Weights of a small transformer language model.
Size: 12 layers, 6 heads of 64 (1 for keys and values), MLP 704 SwiGLU.
Each number is 128 + 32 x the weight over the matrix's rms, rounded and kept within 0 to 255. Layers, rows and columns count from 0.

# layer 2 MLP gate, 704x256, rms 0.167, rows 465-499, columns 64-127
[[ 70 118 133 114 107  78  84 134 107 142  74 150 103 133 106 123  86 156 138 118 120 181 208 150 167 153  66  42 103 124 157  88 112 158 126 139 109 111  99 145 121 113 138 110 105 119 118 115 138 151 113  70 159 148 105 109  86  37 152 111  85 123 121 120]
 [148 152 117 115 161 147 146 143 146 191 164 104  52 101 100 114 113 111 108 124  64 125 111 169 131 127  65 185 122 122 133 143 161 170 142 153  89 157 121 115  86 113 124 157 114 177 101 134 184 170 148 111 191 141 143 106  98 160 115  91 182 148 166 148]
 [115 154 142 204  92 191 109 149 150 161 176 107 109 133 185 152 137 146  97 118 122 152 105 126 180 171 118  71 110 151 141  71 133 115 125 152 120  68 152 104 110 138 148 137 120 139 106 172 133 104 100 183 141  78 130 118  50  87 164 166 123 121 109  94]
 [131 144 143 121 123 176 209 110 145 187  60 174 113 118  91 168  56 176  77 152 115  90 194 130 111 150 131 120 125 176 109 128 138 130 116 147 161 107  44 103  93 136 103 174 179 122 132 133 132 131 113  88 124 153 119 104 120 119  98 150  36  93 120 130]
 [ 96 131  82 121  80 109  55 126 108 133 155 146  96 111 142  98 146  94 157 119 158 118 133 170 102 150  73 151 141 117 122 109 117 123 145 147 110  89  80 154 147 113 126 150 137 114 181 107  98 141 132 132 164 136 100 129 124 130  98 163 178 133 120 120]
 [107 143  80  90 155 132 113 148 116 124 149  31 142 120 176  78 147 152  64 124 130 147 179  95 134 159 160 114 143  89 152 171 129  57 132 148 115 170 112 167  74 141 142 107 148 121 131  94 127 183 114 115 157 119 120 145 191  93 147  83 116 104 145 158]
 [124 142 135 117 190 166  92 105 129 123  56 138  93  90 147 123 124 140 119  90 112  94 143 178 150 162 144  75 132 123 152  46 175 148 147  54 182 143 176 109 121 138  80 120 118  88 109 152 101 108  61  87 201 112  97 133 155 126 147 174  77  97  97 180]
 [128 119 108 169  44 108 135 133 127 133 192 135 101  93 169  90 107  85 126 131  81 116 131 161 148 153 123 138 108  90 128 110 137 137  27 171 133 119  88  99  81 146  79 145 146 174  94 129 101  65 117 131  60  75 182 184  76 106 105 199 141 149 132 128]
 [135 106  83  81 110 149 133 142  98 107  70 123 124 150 102  77 133 138  76 149 127  80 102 125  96 112 140  70 106 136 193 108  92 143 162 147 112 124 119 147 122 175  73 127 112 142 156  94 106 212 116 114 157 141 170 134  89 127 147 159 114  85 122 160]
 [135  37 199 115 165 149 147 152 175 117 171 157 134 148 154 136 144  87  79 121 150 131 129 164 143 153 140 133 123 130 117 150  90 115 162  81  84 134 116 139 104 127 150  86 108 153 146 175  90 140 121 153 180 132 105  21 134  82 100 125  87 148 113 130]
 [ 95 176 148 142 156 161 125 114 160 103 128 138 130  75 109  81 161 125  87 133  53 152  95 132 143 151 127 130  85  95 214 124 175  42 154 122  99 104 136 139 103  50 105  96 109 110 102 166 118 102 133 213 126 145 138 137 192 109  96 148 144 132  91 182]
 [189 116 141 146 150 105 131 143 166  93 134 138 153 173  79 132 156 106  92 125 128 144 127 155 151 113 182 151 151 163 114 153 162 154 133  96 161 161 166 142 132 168 104  23 118 144 128 116 121 128  68 117  68 129 128 110 162 155 146 141 109 124 122 103]
 [116 143 125 141 124 107 146  93 163 134 172 117 149 134 137  94 133 146  98 151 146 155 107 118  69 115 113 127 145 124 135 102 113 160  79 103  96 112 102  92 107 146  67  80 115 162 130 115  92 106 115 129 110 122 147 168 149 126 122 156 107 135 115 111]
 [121 149 106 133 210 156 130  80 153 118 202 149 152 171 130 136 143 106 203 127 140 107  53 135 122  92 160 113  89  98 151 159 174 177 123 150  92 124 148 100 155 140  94 153 141 142  64 138 142 139 149 123 176 166 132 155 107 102 168 158 148 112 135 150]
 [ 82 105 105 100 163 215 160 106 154 130  73  92 120 130 175 121 118 163  96 167 182 115 146 111 174 150 103 155 159 199 108 141 140 162 149  71 168 111 140 152 175 164 144 116 149 131 132 117 105 120 111 159 140 131 139 127 123 140 151 130  78 110 124 129]
 [123 107 111 149 153 128 120 154 119 130 123 118 216 102 119  88  80 160 192 176 137 154 111 158 147  94 101  82 124 106 166 128 110 144 117 143 158 151 142  73  90 177  98  83  73 182 163 130 106 111 131 162 158 148 127 148  96 171 147 122 140 136 161 127]
 [119  68  96 134 141 164 107 120 135 100 142 145 125 174 152 104 149 128 151 110 109 142  85 175 164 111  87 140 121 138 150 136 134  99 124 109 148 112 153 188 156  96 137 171 216  98 121 123 198  99 121  58  52  99  88 163 110  64 136 109 121 126 104 187]
 [164  85 158 127 142 121 149 116 113 185  77 157 107 120  35  86  97 179 134 137 125 120 166 169 152 205 105 141 133 169 106 142 141 129  94  96 114 170 105 169 143 133 216 107 126 133 120 196 106 122 119 166  88 109 201 109 131 109  85 132  80 141  85 137]
 [172 140 106 158 145 137 154 125 173 106 172 125 106 173 113 109 119 102 144 186 100 119  78 134 138 143 141 108  94 126 133 148 173 180 155  75 133 125 127 160  88 144 115 143 182 131 105 101 163 155 173  98  93  86 133 118 177 156 175  46  96  96 232 145]
 [124 149 146 181  38 145 116  70 162 139 133 156 108 117 114 134 117  88 112 110 181 101 119 156 117 114  82  98  84 138 133 101 160  77 111 111 133 135 163 175 159 186  94 108 110 109  86 120 157 145 145 111  99  86 124  92 165 112 163 137 125 113 165 152]
 [ 95 171 170  99 123  57  75 140 175 156 144 139  98 117 138 131 111  37 107 120  89  86  78 170 145 121 180 141 126  92 188 134 121 160  93 140 180 133  90 126 103 116 118  77 121 115 161 110 129 134  78  99 109 102  91 151 183  53 113 123  97 184 153  98]
 [181 138 175 114 199 132 193 176 172 105 153 126  64 157 107 120 201 125 132 112 155 125 121 119 116 110 137 100 134 103 107 123 138 141 174  93 161  65 152 140 113 121 146 191 184  83 145 146 130 133  90 137 150 125 151 139 169 100 148 100 139  98 116 190]
 [106 171  99  92 130 166 140 100 117 125 188 100  62 148 169  98 137 153 131 133 176 115 134 132 143  81 151  92 144 115 118  86 124 209 136 143 145 202  93 106 103 138 115 128 118 147 158 124 166  84 136 115 124  80  99 103 100 147 112 132 108 149  72 147]
 [115 151 142 145 151 140 122 167 106 173  73 170 160 208  91 135 130 116 127 124 117  89 148 148 130 151  93 184  87  90 168  98 136 172 131 183 160 113 143 107 136  78 112 136 129 179 135 102  84 105 112 122 156 151 124 154 142  78 126 177  61 146 143  97]
 [141 202 153 150 120  67 208 172 117 155 166  77  91 129 104 143 157 182 129 144 129 147 146 160 127 145 155 111 166 114 151  73 135 152  84  98 114 100 118 198 111  97  89 161 123  84 109 133 205  78 102  85 111 121  95 106 193 138 158 134 110 120 157 129]
 [143  90  72 145 145 146  69 112 151 132 109 112 141 134 101 143 134  93  65 150  99 163 177 152 163  59 158  82 127 163 118  85 125 142  97 181 125 139 146 119 115 132 107 154 168  50 153 147 149 153  97 144  97 163  88  93  87 136 164 123  83  74  92 152]
 [181 134 121 135 158 143 137 191 146 114 158 151  94 142 138 142 105  73 111 108 104 103 146  61 172 135 157 125 129 141 130  88 121 133 151 170 135 132 171 119 104 136 141  95 188  93 109 138 132 123  99 176 114 139 142 123 156 107 131  73 126 119 106 175]
 [118 134  69 118 159 122 135 170 126 153 143 117 164  56 129 198 114 147 148 100 193 155 128  97 143 159 121 118  56 128 118 152 136 143 146 170 145 106 110 107  85 152 120 170  94 121 111 150 134  65 167 106 124 193 155 104  87  70 103 118 131 123 152  93]
 [120 118  81 119 146 165 167 120  83  72 104 115 178 110 127  88 103  84 107 126 175 122 107 148 152  96 108 136 118  73 145  65 103 138 165 110 162 101 123 163 125 164  90  96 179 157 190  88 123 115 126 171 109 103 130 154 129 140 174 131 136 107 131  85]
 [130 118 147 124 146 148 132 133 174  74 128 189 185 149 113  94 147 139 134 206 142  82 138 142 104  74 107 112 158 134 144 133 118  67 158 119 123 152 118 153 169 102 171 165  93 176 163  58  89 156 118 147 135 116 123 157 127 115 123  88 162 153 118 141]
 [137 144 104 127  87 100 122 130 149 156 127 147 119 145 145 113 155 166 139 122 191 181 169 162 145 117 129 138 110 145 124 125 143 144 164 140 119 112 147 175  95 133 137 151 102 139 132 119 135 150  77  84 111 105 102 171  69 119 208 140  92  88 113 120]
 [145 128  98 138 101 145 142 112 187 134  43 108 130 125 182  94 150 179 159 138  46 153  97 130  93 160 123 171 174  87 127 121 126 154  97 137 149 114 143 105 108 112 152 176 126 161 139 138  89 150 127 167  91 133 163  99 102 125 134  78  87 109 165 201]
 [132  48  90 126 116 197 118 154 186 118 114 100 135 139 130  81  84 140 142 125 115 128 168 145 129 118 125 104  95 161 162  99  66  86 135 138 114 110 127 129  95 139 128 117 184 152 159 110 119  70  97 151 131 143 138  75  75 153 158  93 128  80 122 141]
 [112 116 129 121 102 135 101 149  96 150 136 108 180 171  79 101 107 183 141 172 126 172  85 163 112  88 131 118 169 114 150  92  74 170 109 124 112 173 166 134  87 124 138 134 152 194 167 123 109 155 150 136 170 100 121 146 165 168 210 118  94 101 104 131]
 [191 134 116 162  96  81  64 131 139 147 183 128 151  50 172  91 107 165 102 133 176 118 151 133 107 108 139 162 129  76 122  87  82  95 100 126  96 124  93 168 144 131  94 134 105 148 137 162 147  84  86 103 131 136 198 135 156 140  72 112 137 170 124 113]]
# layer 2 MLP up, 704x256, rms 0.176, rows 465-499, columns 64-127
[[132 196 119 123 103 148 118 133 116  73 109 137 148 151 151 105 151 157 119 121  93 161 141 123  62 140 165  45  84  57 134 161 119  95 102 103 185 104 124 161 122 174 150 147 133 114 110  85  47 118 173 150 117 104 107 149  96 102 110 138 101 133 131 137]
 [123 147 133 109 206  85 108 144 106 154 166 139 153  77 149 162 147 127 167 193 112 154 120 111 145 106 121  78  76  95 185 120 108  96 105 160 182 139 120 167 145 106 205  71 147 127 101 213 133 117 146  64 153 144 122 128  79 106  65 184 115 163 132 140]
 [120 155 123 157 169 121  80 198 170 110 134 122  67 160 150 144  45  96 120  28 145 152 136 167 106 103 121 150 136 136 156 146 127 154 121 113 123 122 178 136 103 116 155  77 123 125  87  93 147 154  96  92 174  77 103 114 128 170 207  98 141  77  99  82]
 [184 147 115 147 115 107 104 173 141 112 166 104 130 106 146 156 108  40 139  64 137 138 124 109  69 132  99 154  71 154 121 156  68 165 141 165 156 119 150 148 158 135 174 111 128 133 174 134 153 144 118 100 127 128 105  91 179 109 135 120  97 108 138 146]
 [154 168 100 137  89 147 104 211  70 148 128  94 117 142 121 133 152  90 125 128 151 126 125 126 139 124 140 161 180 150 149 106 168 104 156 113 107 120 133  87 162 104 144 128 132 147 136 133  87 156 184 135 138 139 167 138  98 151 128 143 127 141 124 114]
 [ 73 127 128 132 102  89 121 140 212 127 143 118 115 163 167 120 124 179  93 165  68 116 166 119 157  97 130 115 162 154 126 183 164 180 150 103 149 159 147 186 147  73 164 185 161  98  61 146 187 128 153 124 121 149 143 115 138  60 156 159 151 110 176  84]
 [144 136 114 114 158 115 121 131 214 205  83  81 105 123 156 176 111 119 157 113 164 172 157 145 123 110  73  99 188 196 180  94 106 133 128 130 129 130 131 153 102 234 163 113  83 120 166 177 153 157 114 115 158  80 124 157  64 168  92 117 122  99 153  62]
 [ 95 192 169 158 129 148 160 122 157 113 122 142 128 106 114 146 177 157 172  85 118 123 107 108 200 126  99 138 122 163  77 119  88 112 162  95  97 165  92 148 143 108  91 149 128 105 158 143  79 116 155 135 117 182 116 115 133  76 135 122 152  94  89  99]
 [113 130 140 134 167  68 156  58 110 124  93 170 146 123 184  72 111 116 115  97 122  81 139 192  95 130 139  94 124 170 105  92 138 165 127 154 123 101 104 126 166 116 150 106 130  87 105 144 137 110 128 136 110  83 139 172 143 151 121 131 140 132  96 171]
 [139 124 185 110 143 144 157  89 179 168  77 144 136  95 119 113 128 182 143 110 141  96 139 120 156  71  97 131  64 135  90  95 128 138  86 108 127 171 103 101  91 171 126 106 142 124 114  49 170  83 152  73 100 197 137 122 106  96 120 126 114 152 156 144]
 [184 145 175  75 136 149 119 152 106 222 147 108 115 144 193 166 179  79 149 155 162 122 140  76 150 177  81 136 106 120  87 121 116  86 147  98 121 145 100 131  68  54  81 152 146 174 121 117 192 198 131  84  99 134  77 158 160 154 113 137 137 176 189 100]
 [ 96 199 124 145 214 141 105  81 115  99 113  93 191 103 124 125 112  74 102 198 110 149 134 136 131 165  91 127 154 132  90 117 123  92  95 165 122 151 109 141 125 155 129 110 194 118  79 164 142  74 137 142 160 104 155 149 132 159 163 156 145 165  95 151]
 [134  82 117 153 161 128 124 134 143 173 132 122 116 143 147 145 105 128 131 134 122 181 130 134 157 145 151 188 112 112 132 118 164 127  95  67 125 148 104 126 118 142  60 100 125 198 106 135 180 150 111 152 127 150 140 149 146 143 133 142  87  95 121 125]
 [141 133 126 140 118 116 106 124 135  95 118 176 120 151 162 138 105 168  79  84 124 121 107  92 118 130 116 117 112  79 179 144 179 135 120  79 112  92  76 148  88  85 115 112 103 136 161 126 122 147  92 140 138 101 185 150  94  78 145 120 134 144 117 144]
 [173 130 123 140 119 130 116 103 110 134 144 119 129 125 136  57 119 138 104  87  70 109  98 158  89  82  81 132 152 153 163 127  92 147  95 117 182 129 117 105 167 162 135 109 141 123 123  87 110 169 174 141 142 164 178 112 124 155 100 100 143 147  73 122]
 [121 116  79 129 117 144 137 143  97 145 107 168 156 140 178 131 139 109 103 190 150 122  78 145  87 110 125 144 125 159 138 126 153 108 108 101 169 107 193 125  66 191 113 126 131 111 168  74 203 109 164 128 156 167 159 146 140 159 176 114 121 144 170 104]
 [154 159 126  83 150 138 138  46  97 110 128 125 154 133 158 123 148 213  85 107 176 119 103 120 161 153 135  80  79 115  95 148 110  92 114 120 138 116 164 176 108 112  77 129 125  99 116  96 122 137 158 145 116  80 119  84 164 117 116 155 135 137 181 142]
 [155 134 148 144 153  68 142 164  83 129 104 105 174  90 165 149  97 153  87 122  91 101 190 147 166 118  88 135 124 117 157 137  62 118 115 152 156 109 109 126 113 110 128 175 125 121 106 160  65 111  83 120 139 163 134  80 123 138 104 101 147 111 148  97]
 [192  93 105 143 139 127 103 166 148 182 161  87 134 180 132 155  92 168  75 170 152 168 125 139 123  97 158 157 150 144 190 128  77 107 140  76 113 130 127 130 167 128  87 124 143 187  82 142 156  43 163 150  88 143 151 126  94  90 126 118 133 190 108  88]
 [136 145 102 111 121 135 135 178 135  61 124 206 182 126 135 138 123 147 179  79 158  97 182 130 189 144 158 106  46 171  89 103  92 128 141  74 121 109  83 157  64  85 193 115 131 107  73 141 135 136 147 168 176  60 128  55  94 128 156 170  96 136 129 139]
 [138 118 152 137 138 152 114 109 143 125 111  88 116 163 120 165 163 129  96  99 153 163 145  82 148 144 135 108 180 159 148 103 104 171 163 124 125 108 191 111 159 152 136 137 125 168 111 168 151  97 185 140 100 127 131 133 103  85 194  73 164 127  96 135]
 [136 171  84 120 145 123 138 155 113 160 150  97 128 186 164 168  73 128  51 155  88 137 125 136 142 145 184 111 132 137  76  97 141 147 181 100 140 139 122 146  70 106 107  82 105 104 146 146 148 163  95 114 144 118 108  94 117 134 111 146 133 120  95 141]
 [128 121  67 124 164 117 161  98  75 123  89 151  97 165  96 135  79 208 145 105 103 116 130 141 160 126 174  98 163  99 138 121 109 161 117 171 176 166  55  96  81 110  65  87 172 143 136 114 126 115 135 114  79 132 116 182 156 153 125  97 150 101 132 129]
 [ 65 117 200 162 107 140 138  95 104  81  98 152 166  81 131 144  91 119 152 129 139  88 130 146 143 126  86 151 143 139 111 151  79 141 139 136  50 133  99 141 110 138 136 150 163 155 107  84 151 159 103  81  88 114 155 167 125 128 113 135  84  64 112  98]
 [121 164 132 180 134 196 100 119 156 106  61 178 186 125  84 102  96 181 137 122 204 126 144 146 139  75 124  88  85 135 191 169  87  93 143 139 123 113 153 160 126 165 134 133 141 111 105 107  69 114 116 134 131 120  81 140 159 135 135 125 133 136 131 102]
 [171 157  71 135 131 136 112 107 142  93 103  88  94 107 132 141 105 102 126 138  95 126 151  97 116  95 143 145 162 111 167 160 115  95  92  81 126 139  97 128 113 114 118 210 125 139 157 139  79 155  91 170  80 152 109 105  61  91 166 147 110 122 196 138]
 [142 128 140 105  96 158 139  97  99 161 108 106 125  70 126 127 130 149  88 117 111 183 101 140 126 139  91  72 108 137 170 123  75 142  96 164 147 130 119 140 183  86 122 137 133 107 123 109  96 137 137 177 149 110 147 135 157 102  67 108 144 145 121  87]
 [119  99 104 175 149 116 120 213 122 125 114 123 176 184 185 157  62 119 144 157 149 142 154 126 144 139 141 159 128 129  84 100 107 135 140 132  92 147 154 136  99 124 161 122 108 152  91 144 131  93 138 159 124 129 127 122 111  88 147 120 141 111  74  93]
 [124 213 162  91 119 158 185 170 149 170 114 166 162 166 156 111  60 102 116  91 161 125 172 124 109 155 104 117 140  97 123 127 134 127 122 119 123 148 195 127 152 136 145 123 144 110 109 114 117 111 104  74 158  99  58  95 133 189 112  99 107  98  76  91]
 [132 189 110 145 114 129  97  68 124 122 141 150 116 144 162 143 163 130 144 112 105 171 141 123 133  78  61  73 134 132 169 105 139 104 101 136 136  82 128 100 128 125  92 133 133  84 130  83 152 102 114 171 176  81  97  93 131 134 125  94 101 116 122 105]
 [112 134 122 168  87 151 129 101 127 133  79 197 131 168  93 117  75 113 175 149 122 134  79 126  84 105 111 114 115 153 155 139  64 114 150 117 129 159 128 159 181 159 108 110 108  95 128 191  73 151 125 134 178 156 129 116  98 145  80 141 171 141 118 163]
 [129  93 141 111 139 120 137 124  60 161 167 195 126 137 133 141 113 112 128 156 131 137  60 127 145 162 106 133  88 131 136  92 152 104 122 120 121 123 130 105 107 116 101  90 143 131  82 137 131 110 185  83 117 130 138 128 117 164 117 145 134 181  62 122]
 [122 135 118 157 133 126 100  62 115 159 106 140 177 177 137  87 132 111 132 168 124  70 149 169 117 141 113 123 152 118 145 144 112 102 104 152 127 118 201 129 183 145  79 132 131 121 110 171 172  87  98 127 164 103 166 110 133 175 137 151 113 160 171  64]
 [167  59 101 151 143  97  75 210 122 139  99 104 100 142 128 151 153 104 114  65 205 111 125 154 143 141 129 103  70 109 169 134 118  78 116 179 175 155  91  83 156 159 137 112  78 121 114 139 124 123 200 114 103 128 152 168  67 107  47 121 102 134  56 119]
 [129  89 103 160 158 178 124 166 107 112 124 184  95 151 147 137  99 126 118  86 125 102 149 118 152 205 114 127 158 146  81 114 126  79 125 179 201 137  92 144 148  78 137  57 149 133 166 153 144 118 139 127 130 138 156 164 155  77 100  88 104 152  86 136]]
# layer 2 MLP down (transposed), 704x256, rms 0.174, rows 465-499, columns 64-127
[[144 163 112  90 131 148  89 129 105  98  66 158 112 162 105 151  85 154 145 131 138 114 136  86 161 185  56 139 120 142 113  55 131  98 110 169 141 142 159 153  89 151 149 163 131 124 202  47 161 129 107 122 141 108 124  96  80  78 139 133  58 109 147 130]
 [167 128 125  89 147 101  86  84 128 132  52 107 145 160 148  90 172 128 149  87 206 127 122 119  86 116 108 135 104 159 149  89  77 114 136 123  90 183 103 119 101  82 117 110 128 148 123 165 104 179 111 125  48 140 151 146 135  66 163 124 138 121  66 109]
 [176 110 118  95 119 148 111  74 219 143 133 129  88 156 149 122 142 129 172 162 129 136 167 163 111 114  87 184 114 140 145 141 121  99 106 126 166 159  89  94 134 186  76  63  82 157 126 124 100  91 219 127 187 165 154 130 164 142 131  91 109 166 142 137]
 [ 58 116 133 122  79 103 171  98 107 122 101  90 147  94  99 118 173 164 149 146  78 133 172 143 160 158 172 161 117 116 131  79 168 121 144 151 179 143  96 147  84 120  78 113  89 140  62  72 129 173  91 127 124 115 131 138 129  96  73  77 145 158 123 153]
 [175  95 178 134 165 118 154  47 163 129 118 147 120 104 141 131 119 165 118  95  98 180  76  94 133 137 135 113 118 123 132 154 131 133 141 143 133 137 111 152  84 135  99 119 104 125 118 153 126 121  82 139  90 131  41 126 140  89 181  98 184 112 138 162]
 [ 58 203 179 155  91 132 108 149 168  70 105 162 147  69 129 140 100  46 132  74  98  84 184  35 109 146 104 126 113 192 111 124 147 156 128 175 119 125  64 138 133 123 130 111 128 129 103 103 123 137 106 124 110 171 128 164 147 197 160 146 149  90 163 143]
 [ 83 100 134 124  94 111 168  96 170  70 112 148 139  92  94 135 170 127 102 184 152  67 124 105 125 108 130 174 100 148 110 107  90 142 157 166 172 115 133 184 173  79 118  72  90 198 169  82 106 153 142 166 141  96  94 153 127 110 136 120 174 138 143 115]
 [171 153 158 105 140 177 162 120 155 103  98 102  86 165 154 107  96 148 139 101 139 112 136 167  56  71 125 108 133 150 167  87 129 133 113 129 135 123 103 127 132  99 137 139 110 134  89  94 134  73 156  87 108 117 139 145 131 162 165 118 140 150 126 108]
 [136 160 160 155 146 100 125  95  97 137  92  67 136  66 202 168  99  92 144 136 190 103 150 163 120  62  80 132  98 146 126 108 172 176 163 141 135 123 113 170 150 114 145 140 148 135 123 181 116 104 171 106 135 161 135 126 139 145 130  95  90 114  98 117]
 [108 132  96 121 111 143 118 123 153 146 148 150 126  90  90  91 194 163 148 217 155 116 125 147 101 133 141 126 123 114 136 146  93 151 131 138 168 144  69 110 137 112  94 146 104 129 172 141 162 134  94 145 108 115 186 125 122 132  95 119   0 152  81 156]
 [147 197 124  79 147  85  87 181 136 124 130 127  47  89  92  92 116 146  73 110 202 102 121 148 133  98 127  65 122 144 122 145  88  96  99  73 104 150 123  66 137 121 164 158  78  65 144  84 137 109  70 124 103 141 110 123  86 114 122 102 171  96 127 145]
 [114 170 174 141 116 150  86 130 124 143 138 131 110 156  97 144  64 104 109  68 215 164 167 126 121 109 126  74 115 131 141 106  70 116 147 152 154  89 140 156 117 165 105 132 110 134 103 145 140 139 188 127 149  84 123 116 129 103 143 117  36 118  68 158]
 [150  88 109 137 138 112 145  87 151 137 209 129 123 108 177 115 126 154 111  97  98 144 124 123 156 152 120 141 126 165 141 147 106 174 175 140 147 123 175  79 102 130 105 105 106 119 105 137 173  99 122 178 108 109 152 130 163 142 131 138  65 121 126 145]
 [ 82 145  74 112 141 165 146 159 136  81 152 149 139  93  98 134 188  94 115  73  99 107 141 148  92 159  98 138 131 139 100 208 172 116 141 123 127 137 157 144 116 200 127 197 106 120 111 138 152 125 162 166  95 176 154  96 171 211 115 100 125 117 146 166]
 [ 96 126 123 125 143 125  95 131 124 148 112 130 134 188 122 119 160 142 151 161 116 152 181 125 152  96 148 163 136 100 155 129 198 209 160 169 178 116 119 153 143 150 120 147 119 111 183 141  92 131 119 183 160 138 135 115 170 123 171  90  98 164 146 118]
 [183 126  84 104 161 165 112 133 123 175 103 140 177  69 162 139 106 120 113 180 107  93  83 159  65 143 140 144 145 169 134 124 149 125 147 146 146 105 138 106 126 185 134  72 128 157 209 105  90 138  92 162 173 118 108 125 175 116 107 136 176 143 168 133]
 [119 122 149 128 124 119 110 165 159  86 156 154 130 163 115  85 163 142 153 114 143 112 100 168 162 143 131 134 104 134 205 100  80 192 105 105 124 113  79 115 133  81 133 178 126  93  79 120 200  36 221 133 136 141  82 106 166  78 139 127 169 134 199  76]
 [100 113 108 150 113  99 105 110 137 185 126 158  97 132 144  31 115 144 113 181 137 142  94  99 148 115 104 142 106 130 122 147 146 209 162 141 105  91 108 134 115 150 111 118 201 157 118 108 130 207 133  97 149 136 119 135 184 113 149  78  80 146 100  64]
 [125 127 172 106 165  80  98 136  66 142 146 148 155 177 180  79 156 148 185 181 145 130 120 132 124 126 151  94  86 127 133 138 105 104 116 177 112 101 139 156 118 142 124 132 103 136 143 101 139  87 172 150 154 110  98 155 165 153 110 152 151 103 116 135]
 [170 164  82 119 125  99 129 138  93 161 150  60 125 155 126  97 126  87 103 152 163 164  91  94 148 107 185 125 154 137 115 132 143 143 116 129  80 143 112  87 123 121 113 110 113  89 206 128 128 147 176 196 106 138 201 155  92 108  93  97 170 128 107 136]
 [129 160 105  63  77 108 158 129 121 152 133 102 141  86 120 121  94  58 180 156 133  99 201 123 154  97 149 129 104  87  99 153 187 137 124 155  83 193 118 111 104 117  96  99 110  44 134 117 113 142  65  94 106 154 185  91 143 158 115 121 120 206 114 144]
 [144 126 162 139  60  95 143 147 112 134 106 139 108 137  65 136 128 119 149 125 179  96 123 127 151 130 137 119 135 111 148 101 143 121 126  93  74 137 123  75 141 116 112  77 169 127  89  48 136 164 111 149 183 159 118 122 169 113 147 161 125 156 186 146]
 [129 102 132  77 144 138 146 167 165 178 150 125 154 180 159 180  96 148  97 131 168 135  76  75 103 112 126 201 117  80 163 109 163 105 177 154 121 109 187 118 150 145  99 182 160  99 172 123  92 152 140 143 123 156  64 161 196 130 106 145 140 167  98 150]
 [136  93 159 133 143 124 108 118 111 134 166 125 124 113 106 149  86 152  91 144 129 165 133  81 174 142  74  90 103 120 116  96 103 157  78  81  94 130  58 140 141 148 120 154  99  68 137 144 131 128  94 130 143 121 111 136 143  47 156 157 160 173 136  87]
 [166 148 148 161  95 183 104 116 111 152  45 129  77 166 154 141 146 119 101 136 150 111  97 183  83  79 127 121  83 120  60 108 125 105 167 116 129 106 154 144 137 116 132 188  89  63 180 105 129 142 121 139 181 181 149 104  95 130 115 147 155  90 116 148]
 [118 134 137 111 115 103 203 109 108 172 145  99 127 185 182  83 165 158 143 123 161 245 168  29  99 117 140 106 178  97 130 137 126 156 163 154  88 103 140 136 161 209  82 161 166 110 110 129 118 179 153 182  92 100 108 119  64 158 130  95 136 144 141 110]
 [147 123 160 150 125  91 146 126 128  62 138 127 154 128 193 150  78 134 118 121  94 148 150  95 163 123 119 102  95 150 108 137 196 157 107 125 100 197 106 114 140 125 136 135  97  89 170 144 147  95 135 123 165  99  68 119 144  62 107  92 112 132 168 144]
 [177 144 128 134 131 155 117  96 102 189 170 122 113 151 113 116  99  92 144 157 141 120 126 124 170 110 163  67 112  83 188 118 107 122  95 126 118 106 119 161 132 139  79 133 163  92 185 123  97 136 153 154 113 139  93 111 132  92 130 111  99 139 136 152]
 [142  98 148 121 131 116 127  97 133 124 149 111 149 137 147  61 161 148 124 143 141 103 109 121 142  90  78 141 137  89 122 124 107 179 140 153  91 127 167 100 115 117 142 133  78 103 158 126  81 116 134 138 130  99  98 102 108 133  62  98 159 130 115 145]
 [120 122 142 172 111 125  70 143 150  87 165  91 125  89  74 179 127  96 103 121 170  72  77 112 129 126 159 199 135  92 102 133 114 182 128 100 138 135  99 152 126 186 166 154 119 152  85 167  88 159 100 156  95 158 148 126 165 151 125  58 169 135  95 130]
 [ 85 141 120  95 137 120 174 141  79  78 138 163 100 120 158 141 132 108  53 127 124 120 121 137 133 126 146  88 108 198 113 115 139 135 117  75  87 205 111  75 119 141 162 105 156 104 165 113 157 141 131 129  88 139 185  98 115 116  87 147 162 158  67 109]
 [137 160 127 153 171 141  92 184 172  99  48 118 154 124 156 157 129 131 147  94 161 133 173 137 135 132 177  59  96 137 167  59 151 107 118 118 119 115 105 154 131 126  96 114  94 136 134  63 173 128 144  68  91 153 123 178 118 128 164 143 169 156 169 125]
 [124 115 149 123  81 139 218 187 159 150  97 110  66 115  90 136 123 113 125 146 153  98 143 132 131 134 101 136 104 139  80 106 129 114 144 107  33 116 111 123 138 131 127 119 102 123 126 106 142 160 159 172 109 152 132 185  99 138  74 115  90  74 142 149]
 [135 103 126  86 156 214 121 161  88 114 168 129 106 147 125 123 105 179 133  84 136 134  93 154 123 141 110  81 115 162 157  87 167 148 157 132 132  99  96 162 178 151  87 189  89  87 146 133 145 109 142 147 131 176  99 131 107 132 146 114  65 129 175 120]
 [108 124 100 121 184 113 119 155 114 103 112 128 124 140 128 135 161 178 118 147 195 128 156 100  88 109 120 111  46 107 163 160 120 115 145 146  97 182 100  95  46 122 108  97 107 165  97  89 100 131 150  78 194 107 149 166 121  87  98 106  12  87 112 159]]